Weights of a small transformer language model: width 96, biases.
Each number is 128 + 32 x the weight over its row's rms, rounded and kept within 0 to 255. Layers, rows and columns count from 0. The size above them is the row's rms in percent of the matrix's.

# layer 3 attention output (transposed), 192x96, rms 0.132, rows 10-19,42-51,73-83,105-115,137-146,169-178, columns 0-95
size [ 83  88  94  92  79  72  60  72  75  72 122 135 138 113 130 127 127 133 120  92 142 130 146 147 128 149 127 129 160 117 119 108  98 109 104  86  86 102 101 100  91  71  68  85  64  75 102  78  99  58  70  83  68  74  78  56  79  56  79  49  62  62]
[[102 109 158 115 145 177  83 123 145 122 113 121 137 126 155 102  99 116 110 131 110  69  98  99 149  87 122 113 109  90 116 181 142 119 184 105 138 101  75 132 121 103  90 114 157 133 100 106  86 153 145  76  66  83 144 134 120 147  87 170 128 160 161 128 195 170 169  89 205 196  82 221 123 165 139 163 129 163 147  91 108 102 108 130 125  93 104 165 147 168 136 130 108 162 157 112]
 [ 80 121 160 114 141 110 135  89  93 138 146 110  82 164 141 152 123 135 132 128 164 139 121 137 142 132 108 138 168 102 171 174  62 129 117  97 114 152 166 158 153 154 122 190 127  86 143 179 189 147  14 131 173 115 108 104 104 132 160 121 152  82 129 115 138 111  92 211 137 113 123 100  44 113 106 122 162 118  88 136 127 119 142 133  91 157 113  92  76 113 159 114 204 124 113 145]
 [214 107 115 123 141 147 111 134 136 123  58 115 163 129 124 105 112 143 135 149  83  69 135 186  83 128 177  88  97 105 166 130 171 141 122 175  99 146  78 145  58  78 149 115 115 149 190 102 138 131 205 102 102 110 150 132 121 131 142 157 106 175 128 171 141 143 121  76 144 152 146 179 102 149  95 145 101 125 138 143  74 116 100 135 139  64 163 154 192 123 112  85 111 142  90 128]
 [158 179  94 153  96 112 153  95 165 152 178 121  85 102 182 171 140  92 108 109 113 112  97 113 154 147  97 118 132 126 118  62 110 114 139 110 142 115 139 114 171 150 143 189  72 139 126 110  74 141  46 124 124 185 150 117 167  89 134 152 126 137 103  78 120 106 140 173 108 126 128  95 217  82 107 104 138 146 127  83 145 169 189  96 141 180  77 134 106 147 114 186 157 130 153 122]
 [170 176  78 110  89 120 111 137 193 161 148 119 124 116 150 143 167  83 114 112  74 121 122 122 153  97  97  90 124 145  85  84 202 153 159 126 100  93  63  79 155 144 164 149 119 153  91 100 116 128 129 109 148 130 143 126 156 146 124 143 112 163 134  95 146 161 152  72 141 154 133  99 179  71  89 165  72 152 170  76 121 138 102 158 140 127  82 183 155 185 105 142  66 156 156 108]
 [ 58  64 169 129 158 150  79 141 141 154 143 139  81 187 110 109 112 144 107 105 159 159 191  95 152  89 100 151 117 139  80 107 153 157 123 104 103  85 129 153 176 141 119  76 120 115  64 146 117 158 155  82 166  91 122 102 118 140 110 104 121  88 117 152 180 116 131 106 213 158 128 137  98 139 137 147 112 201 136 129  72 103 101 197 126 103 125 105 133 170 165  95 131 109 168 110]
 [136 140 138  86 138 141 136  76 102 130 121 156 140  97 145 161 131 114  95  80 150 115  52 127 129 116 119  93 141 104 161 214 114  89 116 121 142 163 152 145  76  80 142 134 140 131 131 132 137 130  94 171  88 117 130 123  85 151  61 213 214 128 166  81 139  89 168 129 193 121  79 125 161 174 115 115 173  77 169 130 125 112 143 144 129 136 149 151 103 119 116 193  83 122 146 147]
 [157 101  57 150 120  48  76 139 162 178 170 123 100 167 162 109 141 119 107 101 181 114 183 111 136 111 163  98 104 165 145  96 165 169 163 102  61  95 119 154 165 143 116 125 111 129 134 149 140 119  88 161 162 100 141  56 143 120 136 163  90 163 109  74 207 139  81 104 145 129 124 141  93  86 114 131 114 200 111  95 146 143 118 152 114 122  72 119 167 158 113 150 118 115 139 127]
 [ 95 118 124  94 135 120 161 111 111 118  73 170 173 119 142 140  95 141 123 132 128 128 133 141  95 129 126 128 150 148 136 183 142 133 106 177 115 101 130  71 115  87 151  78 143 136 106 116 132  91 130 167 118  83 130 135  54 115  67 232 178 135 106 142 123 104 115 110 173 154 102  73 198 160 132 128  77  86 139 187 101 125 170 157 158 148 155 199 147 146 117 137 118 104  70 172]
 [ 91 126 147  95 131 130  89 158  84 126 142 168 127 113  97 119 150 133  69  95 179 101 134 136 127  86 137  91  98 144 123 171 131 102 158  77 112 120 168 136 157 112 130 125 189  89  88 177 134 145 127 206 110 109 135 152 122 167  87 169 154 100 166  86 141 152 159  88 166  96  63 134  92 188 138 121 179 115 185 144 161 142  73 101  69 125 115 147 109 153 131 150  54 141 167 108]
 [152 197  73 155 122 114  90 120 101 112 136  78 150 142 138 141 163 130 102 162 123 105 132 116 133 120  89 115 168 143 150  63 156 105 116 121 128  93  39 119  87 126 142  80 122 157 177 112  62 129  85  85  64 116 136 132 113 125 117 152 109 161  72 142 139 118 218 166 157 160 171 110 204 167 141 161 123 111 114 114 169 122 114 112 133 160 109 159 146 173 101 160 121 145 157  90]
 [108 113  99 104  72 131 170  78 108 139 144  78 125 171 149 115 166 156 160 180 119 124 132  95 156 108 159 143 139 127 129  87 139  73  99 118 114 121  91  98 163 126 179 204 162 102 142 139 205 131  65 140 154 129 126 177 132 182 124 138 171 154  79  94 112 100 165 139 134 111 171  57  48 127 100 145 105 125 149 145 148 113 205 138 130 128  83 122 118 136 114 152 145 119  80 105]
 [ 92 114 142 159  94 105 109 138 104 111 147  68  84 146 160 112 150 116 144 166 108  83  58 136 118 122 180 158 164 110 126  81 133 138 101 120 141 150  62 153  21 149 168 111 188 126 222 127  91 143 131 112  81 116 148 139 125 142 161 114 147 140  96 166 143 140 187 104 114 161 182 183 151 155 101 136 113  72 107  84 120 138 143  94 133 104 122 109 137 158 123 148 114 163 116 161]
 [204 102 131 115 144 140  70 137 186 114 144 158  99 121 161 109 104 140 113 171  96 120 137 169 141 128  52  75  98 148 124 103 105 117 157 137 149 129 187 150 125 101  74 188 140 127 139 150 101 137  99 132 158 123 109 129 172 113 128 111 107  63 148  89 154 139  90 160 176 134  98 177 117 117 119  39 151 184 114 172 167  89 184 100  87 147 106 138 107 120  99  69 127 119 165 137]
 [153  88 110 137 174 104  83 124 156 125 137 108 138 152 166 106 118 121  79 191 106 108 168 144 107 144  93  75 146 214  97  85 108 137 149 179 177 117 134 111  60  85  87  76 151  65 175 162 112 103  77 114 117  94 153 110 155 103 100 125  99  88 128 106 166 117 146 116 214 129 134 142 191 110 147 131 153 149 146 159 176 136 100 109 124 136 138 162  74 137 118 116 110 144 160 134]
 [138 123  96  92 121  93 195 106 129 150 131 102 144 103 101 134 125 138  99 135 180 164 191  99 144 107 113 130 148 186 142 107 154 122 152 114 145  90 145 105 194 172 203  92  50 132  71 140  87 124 153  73 150 109 141 116 113  39  89 150 110 159 108 134  82 131  93 139 112 119 123  79 144 107 182 150 142 172 103 134 100 146  87 167  97 139 139 140 115 172 124 178 125  83 158 120]
 [146 159 110 101 108 157 117  83 109 102 159 113 150 148 138 135 157 151 127 151 141 143 133 103 185 129  59  96 199 128 162 113 139  42 135  88 191  86 125 111  80 123 120 114 126 126 134 163 127 132  86 102  83 163 147 104 115 132 111 114 123  89 110 107 136 141 202 195 150 114 130  89 205 154 134 111 116  77  86 140 127  70 138 117 163 166  84 162 104 126 107 197 125 143 171  94]
 [117  76 103 115  92  49 172 161 177 158 159  94 115 131 151 106 111 141 134 190 149 101 161 138 147  96 150 164 156 163 142  59 117 102 127 132 156 102 116 120 151 145 178 140 139  69 142 172  67 104 129  85 165 102 151 135 152  24 130 179 144 145 115 129 123 125 108 146 117 125 118 104 129  98 155 101 128 166 101 116 108 167 153 109  96 103  92 116  91 162 108 182 110  85 151 196]
 [119 103  83  91 129 150 143  77 102 102 127 153 113 187 145 127 135 138  86 121 162 196 129 113 208 135  87 129 123 153 134 126 142  44 140  69 169  86 126  36 168 156 130 143  69 137 118 170 152 150 170 129 143 164 123  74 102 118 157 124  97 120 134 115 134 125 164 189 134  92 141 106 105 140 166 164 153  95  73 131 108 106 143 153 136 173 109 145 105 150 112 146 133  99 151  59]
 [ 76 157 138 108 151 139 176 190  98 144 108 135 188 115  58 194 166 142 122  37 138 166 195  86 115 130 106 145 170 135 157 149 139 131 167 142 117  83 109 136 197 136 135  72  99 146  72 111 144  81 128  98 114 175 153 116 118 111 112 112  90 111 132 157  91 133 112 136 114 127 105 107 178 130 129 149 138 124 128 111  52 148  65 137 174 155 145 133 134 103 120 152 152 127 157  88]
 [ 39 131 131 110 160 145 110 195 127 149 157 105 128 146  94 157 146 157  79  84 174 109 122 159 170 123 102 165 110 124 121  78 146 124  99 122 155 108  79 153 157 142 125  71 171 104 154 135  97 101 128  24  60 121 124 107  84 111  82 135 140 119 129 133 107 122 171 127 112 194 153  95 153 220 139 176 125 132 126 105 133 147 133 150 140 155 131  84 112 115 152 160 101 121 171 120]
 [ 43 107 111  99 163 128  82 120 120 147 127  85 150 129 143 139 180 131 112 147 144 112 155 185 186 113  87 149 171 107  94  83 150 112 124  86 155 152  34 107 139 122 138  78 165 147 150 126 131 114 120  90  93 133 104 102 105 102  87 122 122 162  73 159 111 121 149 153 134 182 182  93  94 202 142 165 120 136 125 122 176  93 129 158 106 145  85 101 208 116 150 143 145 129 164 125]
 [121 118 109 141 108 101 154  86  74 148 165  76  98 129 156 111 161 129 144 175 136 157 127  81 125 105 145 137 158 126 145 150 131 110  78 111 132 152 150 120 122 158 135 217 141  96 139 114 201 167  36 110 184 110 129 174 103 189 156 108 182 137  77  59 148 110 170 138 143 102 125  98  58  95 104 118 142 123 119 142 140 140 153 110 143 142  87 110  95 180 133 155 177 131  95 104]
 [162 123 145 182 139 143 123 138  97 133 197  59  82 138 101 122 136 165  92 153 153 113  96  79 112 116 164 160 152 152 154 138 125 155 117 140 173 112 164 190  90 157 112  98 128 104 151  97 112 162  95  57  73  82 147 165  71 130 153 147 140 113 140 105 129 129 162 118 133 137 149 154 166 162 115  97 158  63  81 101 115 159 115 109 147 137 167  40  64 167 132 153  82 125 145 120]
 [188 141 123 122 138 124 115  88 164  84 144 163 130 106 173 120  99  82 133 169  68 125  99 143  98 143  72  79  91 135 101 128 102 144 149 105 137 150 166  73 115 107  83 170  98 141 128 155  70 134 136 207 183 131 115 124 187 142 177 121  77 101 131  93 156 107  94 156 153  72 109 179 140  79 124  99 150 139 116 172 170  99 197 126 111 157 128 171 128 156  82 103 149 132 133 133]
 [120 129  88 135 137 134 122  80 131 110 119 105 143 136 174 126 144  98  98 179  49 136 164 129 110 128  56  82 136 171  72 110 102 141 126 126 179  87  94  49 139  80 110 126 103 133 152 154  84 107 106 161 162 129 140 133 175 161 135 106  83 134 103  79 153  75 136 147 220  90 138 137 179 124 145 146 104 142 126 169 201 111 170 147 129 181 116 163 123 156  96 137 141 144 145 139]
 [ 73  87 110  75 141 102 130 143 128 168  93 103 154 121 113 124 143 169 110 115 166 129 173 186 187 108 124 153 154 155 119  80 150 113 135 111 135 128  55 112 150 151 178  77 160 128 125 121 135 102 140  83 132 129 119  87 103  61  57 125 130 163  73 200  98 132 128 115  91 173 175  49 112 151 153 167 103 178 156 117 144 111 126 168  91 104 101 147 169 118 143 160 139 135 153 150]
 [ 71 149 133 101 174 183 139  85  81 139 118 108 132 133 139 155 157 125  74 125 142 149 144 137 181 100  36 124 141 128 118 109 148  83  97  80 198  92 119 127 139 114 139 101 170 146 139 131 130 108 118  78  91 135 131 143  74 132  65 155 121  95 108 149  98 118 184 170 155 164 139  76 159 213 156 111 136  97 111 140 155  67 131 155 148 186 111 131 123 153 133 161 142 133 145  75]
 [116 117 104 144 148  99 143 172 118 170 177  58  86 147 106 148 138 164  89 173 140 113 123  67 136 104 112 168 152 223 136  85 123 120  84 142 179  72 159 138 147 158 150 105 132  65 134 128  98 138  68  55 128  80 161 150  83  90 118 151 139 134 136  89 153 111 162 115 147 132 150  97 172 138 126 106 140 134 112 130 115 175 155 124 122 142 125  92  49 160 135 187 113 134 138 155]
 [ 86 140 122  71 173 160 174 105  87 108  73 147 121 166 146 127 135 125  69 109 142 181 118 130 184 122  66 138 106 173 106 126 148  71  85  93 148  84 102 140 152 140 134 134 134 152 123 138 138 111 162 118 143 140 126 149  75 128  85 172 119  97 117 146  96 105 193 138 132 146 150  64 129 226 162 123 138 105 102 159 147  96 157 169 152 183 132 168  93 164 119 106 128 126  91  68]
 [ 46 135 151  95 149 154 129 150 112 170  73 145 147 169  99 168 153 173 121  66 184 118 170 142 165 101 102 157 138 113 132 113 139  96 114 124 133 108  93 172 179 106 165  85 194 143 118 134 139  84 130  83 106 143 133 100  93  86  56 159 111 130 120 194 101 162 139 140 103 195 129  51 120 165 153 146 124 141 166 108  94 104  75 147 123 121 116 149 149  89 149 140 124 106 141 108]
 [133 126 152  98 157 150 139 195  70 108 115 110 120 148  94 132 161 181  95 100 156 128 153 165 166  89 155 189  85 144 162 109 127 150 127 141 117  70  56 116 129 133 143  62 126 150 166 125 122 110 114  41  88 123 148 115 101 111  99 163  94 134 145 168 128 176 139  52 148 177 115 142 159 168 105 203 123  99 124 112 102 144  86 111 159 111 144 152 109 144  81 140 114 128 165  83]
 [160 101  98 160 117 160  90 115 103 117 153  51 140 141 130 155 142 148 125 186 106  99 130 171 146 109 123 130 158 185 163  89 130 105 158 126 133 125  51 147  49 134 116  58 122 128 176 141 121 121  83  50  54  93 118 121  97 149 112 162  98 151 114 159 114 128 142 116 178 163 138 131 164 168 169 172 128  73 112  97 117  91 106 128 154 136  94 154 121 150 140 139 111 184 176 107]
 [ 93  78 131 116 124  96 139  98 118 152 151 118 129 158 159 124 131 151 162 185 109 151 129 120 155 129 127  89 192 125 138 106 113 101  61 105 136 173 119  95 142 177 139 203 178  84 119 137 179 162  54 144 194 153 111 154 133 204 123  81 144 131  78  88 124 124 142 157 113 125 134  90  21 109 102 101 120 146 118 131 136  75 162 146 121 138  85 154 123 121 143 139 166 137 116 108]
 [149  76 144 157 108 138 109 175  95 121 116  57 113 145  92  96 132 159 122 187 130  67  89 191  85 114 175 145 127 124 144  61 122 109 141 148 127 121  56 154  43 147 101 108 178 143 200 146 150 128 133 112  89 100 124 138 142 158 162 147 145 152 103 168 149 154 176  66 125 161 158 177 109 158  84 117  92  87 138 127 126 143 113 104 151  68 159 147 136 149 127 139  98 138 137 128]
 [157 169  89 107 157 132 116 113 221 115 159 132 129  80 180 128 105  83 128 129 114 109  99 137 138 145  74  52 105 121 107  91 135 112 152 114 143 126 203 135 145  65 128 204 106 150 140 128  56 137 125 149 132 148 109 131 155  95 114 115 136  59 152  61 124 122 124 205 122 129 120 170 179 118 129 122 158 175 133 128 168 101 199 108 119 133  96 131 134 144  89 106 154 131 129 130]
 [147 114  47 138 125 117 140 121 178 115 118  38  99 144 174 125 167  95  64 155 137 109 131 129 102 110  78  73 156 177  85  79 139 133 172 152 135  82  99 133 123 103 107  93 133 103 148 146  99 104 120 163 144  96 145 136 152  90 106 132 129 137 154  91 168  99 148  96 182 139 140 156 229  86 163 179 121 123 150 117 175 138 132 128 149 108 102 165 120 190 111 147 106 155 151 106]
 [148 113 116 104  94 110 146 102 114 154 135 110 115 146 117 116 148 170 109 114 164 157 216 121 167 107 124 171 144 203 160 118 129 140 138 128 130  82 113 119 156 155 192  61  54  92  80 126 143 148 119  65 134 105 135  92  96  76 112 194 118 150 123 154 117 137  90  84 165 125 105  51 106 120 164 162 106 143 117 138  87 149 106 168  81 169 127 107 106 188 117 158 151 105 141 155]
 [161 147 100 132 139 194 133  88 110 119 140 129 126  96 167 140 133 144 137 161 147 140 140 156 158 105  84 106 154 147 147 129 151  82 140  91 180 106 117 141  98  92 153  78 154 133 127 159 149 125  73  93  56 131 143 119  84 137  61 182 113 113 105 144 100 132 159 143 159 142 107 100 192 136 151 141 101  79 111 126 104  43 153 130 183 137  89 197  78 136 123 219 127 119 132  87]
 [124  76 103 137  57  75 151 144 147 185 155  58 118 167 118 103 145 163 128 160 183 125 175 139 138  90 144 174 150 183 147  47  96 101 139 134 108  55  69 116 154 127 135 136 128  82 110 159 134 133 103 133 170  88 142 111 121  72 153 202 149 133  97 135 166 150 115  88 140 114 107  90 105  95 115 116  92 168 127 136 134 170 143 112  94 133 114 117 112 188 118 165 154 115 134 162]
 [126 132 110 127 176 137 134  94 103 113 110 185 115 128 174 125 121 126 122 157 152 172 151 149 163 127  81 152 117 163 128 140 143 118 106  96 178  91 121  74 158 123 168  66  89 154 106 148 143 152 133 146 124 112 166  92  62 110  75 209  93 142  95 146 102 111 146 129 128 122 111  56 163 124 149 178 100 125 101 161  84  70 133 172 163 176 119 185  98 181 121 158 122  74 101  79]
 [ 99 161 142 131 130 151 156 166  91 127 117 159 115 125 120 148 180 175 130  68 177 157 174 121 128  89 103 185 136 152 147 189 124 161 180 118 122  72 118 165 193 110 176  63 136 121  80 134 166  82  92  77  92 126 163 132 116  89 112 201  92 141 128 172  79 126  87 111 161 115 101 103 157 136 136 131 139 102 129 131  75 164 102  86 123 146 117 115  80 106 123 172 128  96 131  82]
 [115 156 108 167  74 138 204 120 132 122  70 129  94 142 133 137 174 135 109  66  56 147 153  72 159 115 113 158 153 113 146 122 152 188 142 115 123  96 109 113 188 144 127 181  83 143 130 122 113 110 150 105 113 150 116 153  98 131 158 109 145  95 110 133 141  73 138 152  96 153 166  96 214 162 131 143 131 163 112  65  82 175 142 115  99 166 120 170 137 101  43  97 124 127 129 152]
 [149 155 124 171  76  49 173  90 133 121 104 120  78 153 134 118 153 113 111 122  88 136 104 109 123 116  79 138 141 117 155 129 151 164  98 155 150  88 125 123 147 138 143 164  67 153 175  53 113  73 104 149  89 167 166 134  96 108 128 153 138 129 122  86 140  67 168 147 136  88 121 123 224 128 157 136 147 141 197  78 167 172 130 142 129 128 106 167 165 127  57 108 132 109 156 133]
 [155 200 125  87  71 132 108 122 129 123 154 123 130 115 165 125 148 117 129 124 133 139 125 105 147  89 135 100 123 124 155 123 130 101 143 170  88 132 119 142 182 157 141 156 134  98 138 169 136 143  82 105 100 117 136 146 131 182 114 180 120 181 119 128  74 104 162 154 122 104 175 100 129  84  95 130  27 155 196 106 157 111  87 111 161  82  63 128  76 175 201 127 154 134  61 158]
 [104 134 109 197  64 105 163 133 143  95  78 147  99 130 121 110 169  95 117 103 113 163 122 112 156 146 148 173 164 111  79  97 146  97  74 111 168 114 103  86 119 116  92 153  82 139 173 112 117 126 167 160 110 131 108 111 130 116 162  69 180 128 127 111 165  89 153 125 117 115 186 161 183 149 150 156 141 117  89  72  80 176 155 145  91 185 163 132 144 152  94 120 127 148  99 216]
 [160  77 164 112 187 128  57 181 112 153 137 126 123 122 132 151  96 153 146 166 167  82 172 175  88 122 135 113  85 144 156 105  96 133 137 125 139 158 131 136 103  97 131 112 203  89 136 189 121 166 124  83 116  69 117 107 166 126  96 158 110 146 147 130 120 163 131 105 137 165  49 163  71 126  92  44 154 118 111 208 151 101 131 109 129 139  96 134  88 110 146 117 160 148 141 121]
 [168  65 138 124 178  82 102 123 144 176 104 141 115 192 114 175  91 168 114 160 129 117 135 153  54 136 119 139  99 174 105  74 110 124 110 136 186 156 140 106  81 107 137 106 182  72 161 177 123 106 119  88 177 121 124 129 138 115 100 129 120  74 173  99 124 124 138 108 161 130  56 159 106 158 131  79 179 113 105 186 132 137 140 155 100 168 127 150 127  88  84  92 141 147 174 160]
 [117 129  91 108 109 102 226  71 139  91 106 130 113 140 125  87 152  87 105 111  96 158  98  69 158 145 144 119 183 135 138 122 176 157 128 133 123 107 114 128 176 160 177 146  56 172 109  95  99  74 118 131 145 174 148 142 100 119 154 128 136  95  96 157 113  65 107 161 127 100 201  95 189 141 178 182 136 141 156  71 103 166 119 140 122 111 143 137 175 118  88 116 145 108 107 142]
 [215 123 139 104  93 121 108 140 128 139 104 123 134 140 128 145 175 145 142 110 106 123 132  97 134  96 116 105 115 133 162 131 154 132 186 134  93 134 112  26 156 144  88 134 122 116 138 190 158 121 137 123 132 157 196 104  76 154 146  68 145  97 174 129 173 121 184 155 103  79 148 110 191  57 127 112 145 165 165  71 166 113 118 142 168 160  82 132  64 113 119 106 113 126 165 143]
 [107  93  82 113  92 104 182 170 154 142 125 167 143 132 135 147 125 114 118 113  91 133 153 140 148 148 170 130 187  97 133  81 162 180 147 126 139 140  88 129 197 131 154 114  95 113  93  81  70  81 157 154 141 134  82 153 105  74 167 114 151 102 133 177  46 103 132 169 120 145 184 120 162 135 126 153 173 148  95  98  62 150 106 127  91 127 140 135 138 106  91 141 104 132 119 221]
 [202 125 117  80 107 132 118 148 116 104  97 136 140 150 133 132 154 156  93  93 105 147  94  65 182 134 155 147 131 120 156 111 198  84 193  94  75 122  68  61 118 137 103 113 116 152 122 168 208 113 150 101 135 140 151 118  91 136 162  81 131  70 195 162 173 112 139 170 135 127 174 131 138  72 173 136 143 138  97  86 129 137 156 119 136 159 119 106 106 110 112  96 121 119 151 181]
 [163 111 116 131  57  95 134 150 163 138 142 105 187  97 122 122 145 108 124 147 142 109 157 136  41 121 135 161 115 199  90  83  99 181 100 129 139  99 141  86 114  92 141  92 209 118 181 113 131 135 111  86 119 132 144 102  91 125 131 152 154 152  74  84  75 142  99 131 120 109 125 130 165 175 110 112 120  61 162 154 127 180  91 108 146 193 107 190 144 166 138 158 148 154 130 143]
 [144 139 123 135 125  65 149 147 111 167 136 127 142  41 105 114 170 105 135 172 101 118 153 115  88  99 109 120 126 179 128  73 108 135  88 165 180 106 104 143 101  87 159  77 153 107 191 100 164  66  60 134 106 136 143 121 102  99 108 167 150 198  97 122  74 127 106 154 126 111 137 117 165 162 169 157 145 103 174 148 169 154 110 118 122 175 110 160  81 178 114 128 131 180 153  99]
 [ 38 162 142 148  99 117 185 105  88 156 113 117  79 159 148 132 111 172 194 141 132 109 159  62 129  99 131 143 168 113 124  93 120  95 113 160 116  62  99 144 123 134 146 160 207  89  89 148 139 125  59  81 106 147 174 190 159 168  96 120 148 139  85  94 126  78 113 126 162 155 105  91 124 162 127 131 110 173 131 113 135 121 160 108 155 138  78 168 107 151 147 137 164 137 125  99]
 [105 115 106 134 116 108 101 143 156  99  55 130 128 136 122 111 199  86  68 138 136 137 147 162 112 130 171 128  51 162 136  89 111 118  81 148 117 137 112 112  94  98 207 121 135 139 152 136 154 187 121  94  81 147 147  83 136 172 142 139 128 162 142  89 146 152 135  77 133 122 123 143 141 162 131 140 181  98 190 149 128 169  78 145 132 140  93 199 176 163  95 163 127 112  78  66]
 [163 107 143 156 158 165  89 154 128 105 168 125  83 194 148 113  88 138 150 100 121 124 124 150 207 106  77  85 136  65 181 169 143 118 132 123 134 159 129 127 118 135  87 191  71 122 136 143 120 165 140 128  93  74  50 115 121  84 131 118 122  84 166 202 147 120 143 170 126 152  91 188 117  83 101 116 127 192 110 101 119 125 132 118 123 124 120  88 121 108 121  62 149 119 170 133]
 [151  98  90 109 146  99  81 144 141 116 121 124 160 146 151 129 129 124 137 151 141 123 105 178 117 116  67 103 105 142 100 153 160 161 121 136 120 177 150 107  32 131 170 129 116 104 183 160 118  72 136  80 131 101 134 131 132  83 149 140 145  81 185 218 108 169 123 170  89 135 137 163 149 104 166 166 126 135 159  61 161 132  86 131  65 119 104  87  87 102 139  84 140 142 172 177]
 [141 142 128  94 109  91 136 134 122 183 106 115 150  74 125 132 147 103 126 164 125 112 130 145  48 150 153 144 176 194  76  65 118 153  87 128 148 100 133  87  95 114 155  89 187 129 129 107 129  72  93 137 150 156 181 170  98 139  79 134 155 169  71  70 106 146 109  87 101 101 161 108 168 164 162 113 121  73 144 165 121 171  94 122 140 179 133 158 129 141 116 201 139 144 112 152]
 [120  66 110 152  66 103 149 152  99 136 120 136 147  85 186 196 150  75 162 139 135 148 180  94 144 119 148 109 126 140 118 124  93 115 146 139 175 109 108 206  99  85 168 128 186  87 157 152 107 115  64 101 164 135 110  83 166 131 142 108 165 123 148 125 110  95  99 196 105  99 116 144 153 124 139  83 178 125 132 104 155 138  98 129 171  98  57 169  87 134 137 120 161 173 151 154]
 [ 87 116 121 144 118  73  93 169 143 187  92 161 185 126 161 114 142 111 128 175 159  76 107 152  43 145 102 143 131 143 101  76 109 137  95 145 145 162  95 100  90  88 155 151 209 129  99 104  94 131  93 135 138 128 183 209 119 126 120 138 170 107 109  63 138 188 106 134  90 146  79 136 119 146 165  89 148  99 163 160 124 156  98 124 164 159  90 148 137  99 133 165 114 132 134 133]
 [172  97 100 138  46 122 155  91 139  76 129 103 108 142 189 155 142 106 110  84 110 160 132  78 199 155 178 131 106 107 153 150 146 112 161 114 136  92 137 152  87 138 128 144 143 147 133 124 126 154 129  95 166 150  98 102 183  96 159 116  85  47 176 116 172 107 137 207 101 105 145 190 132  92 119 107 177 130 105  81 136 155 105 126 111  78  82 135 165 131 109 129 149 169 134 156]]
# layer 3 attention value, 32x96, rms 0.128, rows 10-19, columns 0-95
size [105 115 115  85 108  93  88 120  85  73]
[[148 106 146  69 136 187 189 137 139 119 133 112 133 144 111 169 129 139 115 127 126  79 199  60 159 168 191 116  89 146  68 125 108  87 136 144 117 138 139 142 174 131 109 142 127  94  37 143 175 154 128 123 142 107 168 129 126 137 137 119  87 120 159 118 160 205 139  97 128 172 150 131  61 122 109 121  87 136  41 183 122 120  62 118 117 107 153 107 117 109 128 131 124  96 115 144]
 [139  94 157 121 190 141 132 171 154 151 159 159 168 153  55 133 112  67 111 141 139 125  84 108 137 191 121 114 154 205 152 119 131 201 113 125 143 154  99 108  87  75  39 106 119 145 115  84 126 116 137 143 127 130  95  75 111  77 137 135 118 106 148 200 180 149  93 101  97 113 143 190 168 153  96 124 173  85 112  90 127 112  90 146 113 130 160 127 142  99 120 126 121 153 129 115]
 [128 113 140  80 178 152 156 135 109 123 128 134 193 100  28 173 106 157 130 129 124 143 115 122 132 146  54 120  92 166 182 116 142  83 151 165 145 136 215 100 156 138  88 145  81 105 132 115 150  89  95 126 148 154 117 156 107  82 122 139 139 134 106  96  98 127  85 121 116  75 138  96 136 112  92 125 147 166 158 168 153  86 201 127 169  99 131 145 134  93 143  86 120 161 127  58]
 [134 168  40  97  83 106 180 109 121  94 126 123 139 102 118 108 150  95 118  90 133  95 112 126 137 160 174 163 136 117 100 105 139 167 133  73 120 109  69 159 134 141 129  92 133 165 115  74 141  76 103 130 133 190 198 156 153 182 126 142 170 162 128 134 150  72 151  92 118 131 157  76 123 158 160 169 132  89  93  22 134 119 132 138 129 100 118 126 149 143 105 181 134 131 128 172]
 [131 177  68  79  88 185 212 138 125 115 123 109  98 134 165 123 127  99 146  74 131 148 120 180 178 130 200 133 116  33 127 127 142 130 133 130  88  71 156 179 192 133  83 105  97 116  82  76 165 181 185 120 148 112  57 110 133  77 108 130 142 142 134 108 131 123 112  97 119 159 142 103 117 153 129 149 149 114 117 106 117 130 122 136 118 127 145 110  97 155 147 166 124 140 120  81]
 [160 138 134 147  92 169  61 194 135 173 131 178 106 124 212 138 120 165 114 126 135 132 139 164  96 129 136 128 184  68 101 148 122 150 108 181  80 132 135 160 102 138  99 112 185  90 106 102 150 169 146 121 114 123 103  76 104 195 121 133 112 112 178 126 221 172 119 114 172 147 100 157  67 106 100 126 100 112 104 173 102 147 119 124 112 159 118 140  94 127 135 109 128  97 127 182]
 [131 152 145  80 194 143 200 100  81 114 144 108 132  76 121 105 136  61 175 102 158  89 100 139 112 153 145 159  80 133  58 111 131 156 133  98 121 139 170 130 105  82 135 138 127 119  90  82 143 103  82 122 115  99 109 116 146 144 126 130 142 145 158 169 137 156  83  59 130 126 141 170  60 178 112 142 118 104 141  94 142 155 153 139  60  95 155 103 167 155  76  99 122  97 120 195]
 [145 125 151 124 164 176  56  97  57 142 126 122 108  56 119 111 123 158 128  76 122 166 116 183 125 141  89 109 153 123 162 115 143  87 127 147  89 104 221 166 103 136  70 117 103 138 132 106 209 144 122 125 129 129  82  99 117 137 124 152 123 142 110 147 193 100  88  93 129  87 122 132 115 126 102 160  92 120 109 136 160 115 207 124 159 139 145 157 160 129 126  70 127 183 132  82]
 [106 139 159 126 170 113 102 195  75 142 121 124 151  52 130 130 126  20 197 143 156 120 128 230  80 137 120 115 175 113  97 118  96 216 116 131 133 157 178 183  83 108 132 110 166 102 111  90 110 109  92 131 110  81 147 111 146 136 127 125 140 176 133 131 140 122 116  99 121 149 131 169 133 152  91 122 103 126 123 149 144 109 158 124 117 123 107 133 124 148 130 144 131 146 125 211]
 [153  96 179 167 131 150 114  25 107 129 124 157 104 100 208 148 166 184 141 179  96  96 136 132 150 113 137  98  87  91 150 137 135  97 105 124 141 106 155 103  89 145 212 135 126 120 138 152 144 131 141 128 116  64 112 109 120 149 127 122 101 122 111 152 168 195  99 120 195 135 120 118  70  97 158 124  73 109 102 133 145 149 160 118  95 140 184  96 143 170 109  92 144  91 120 181]]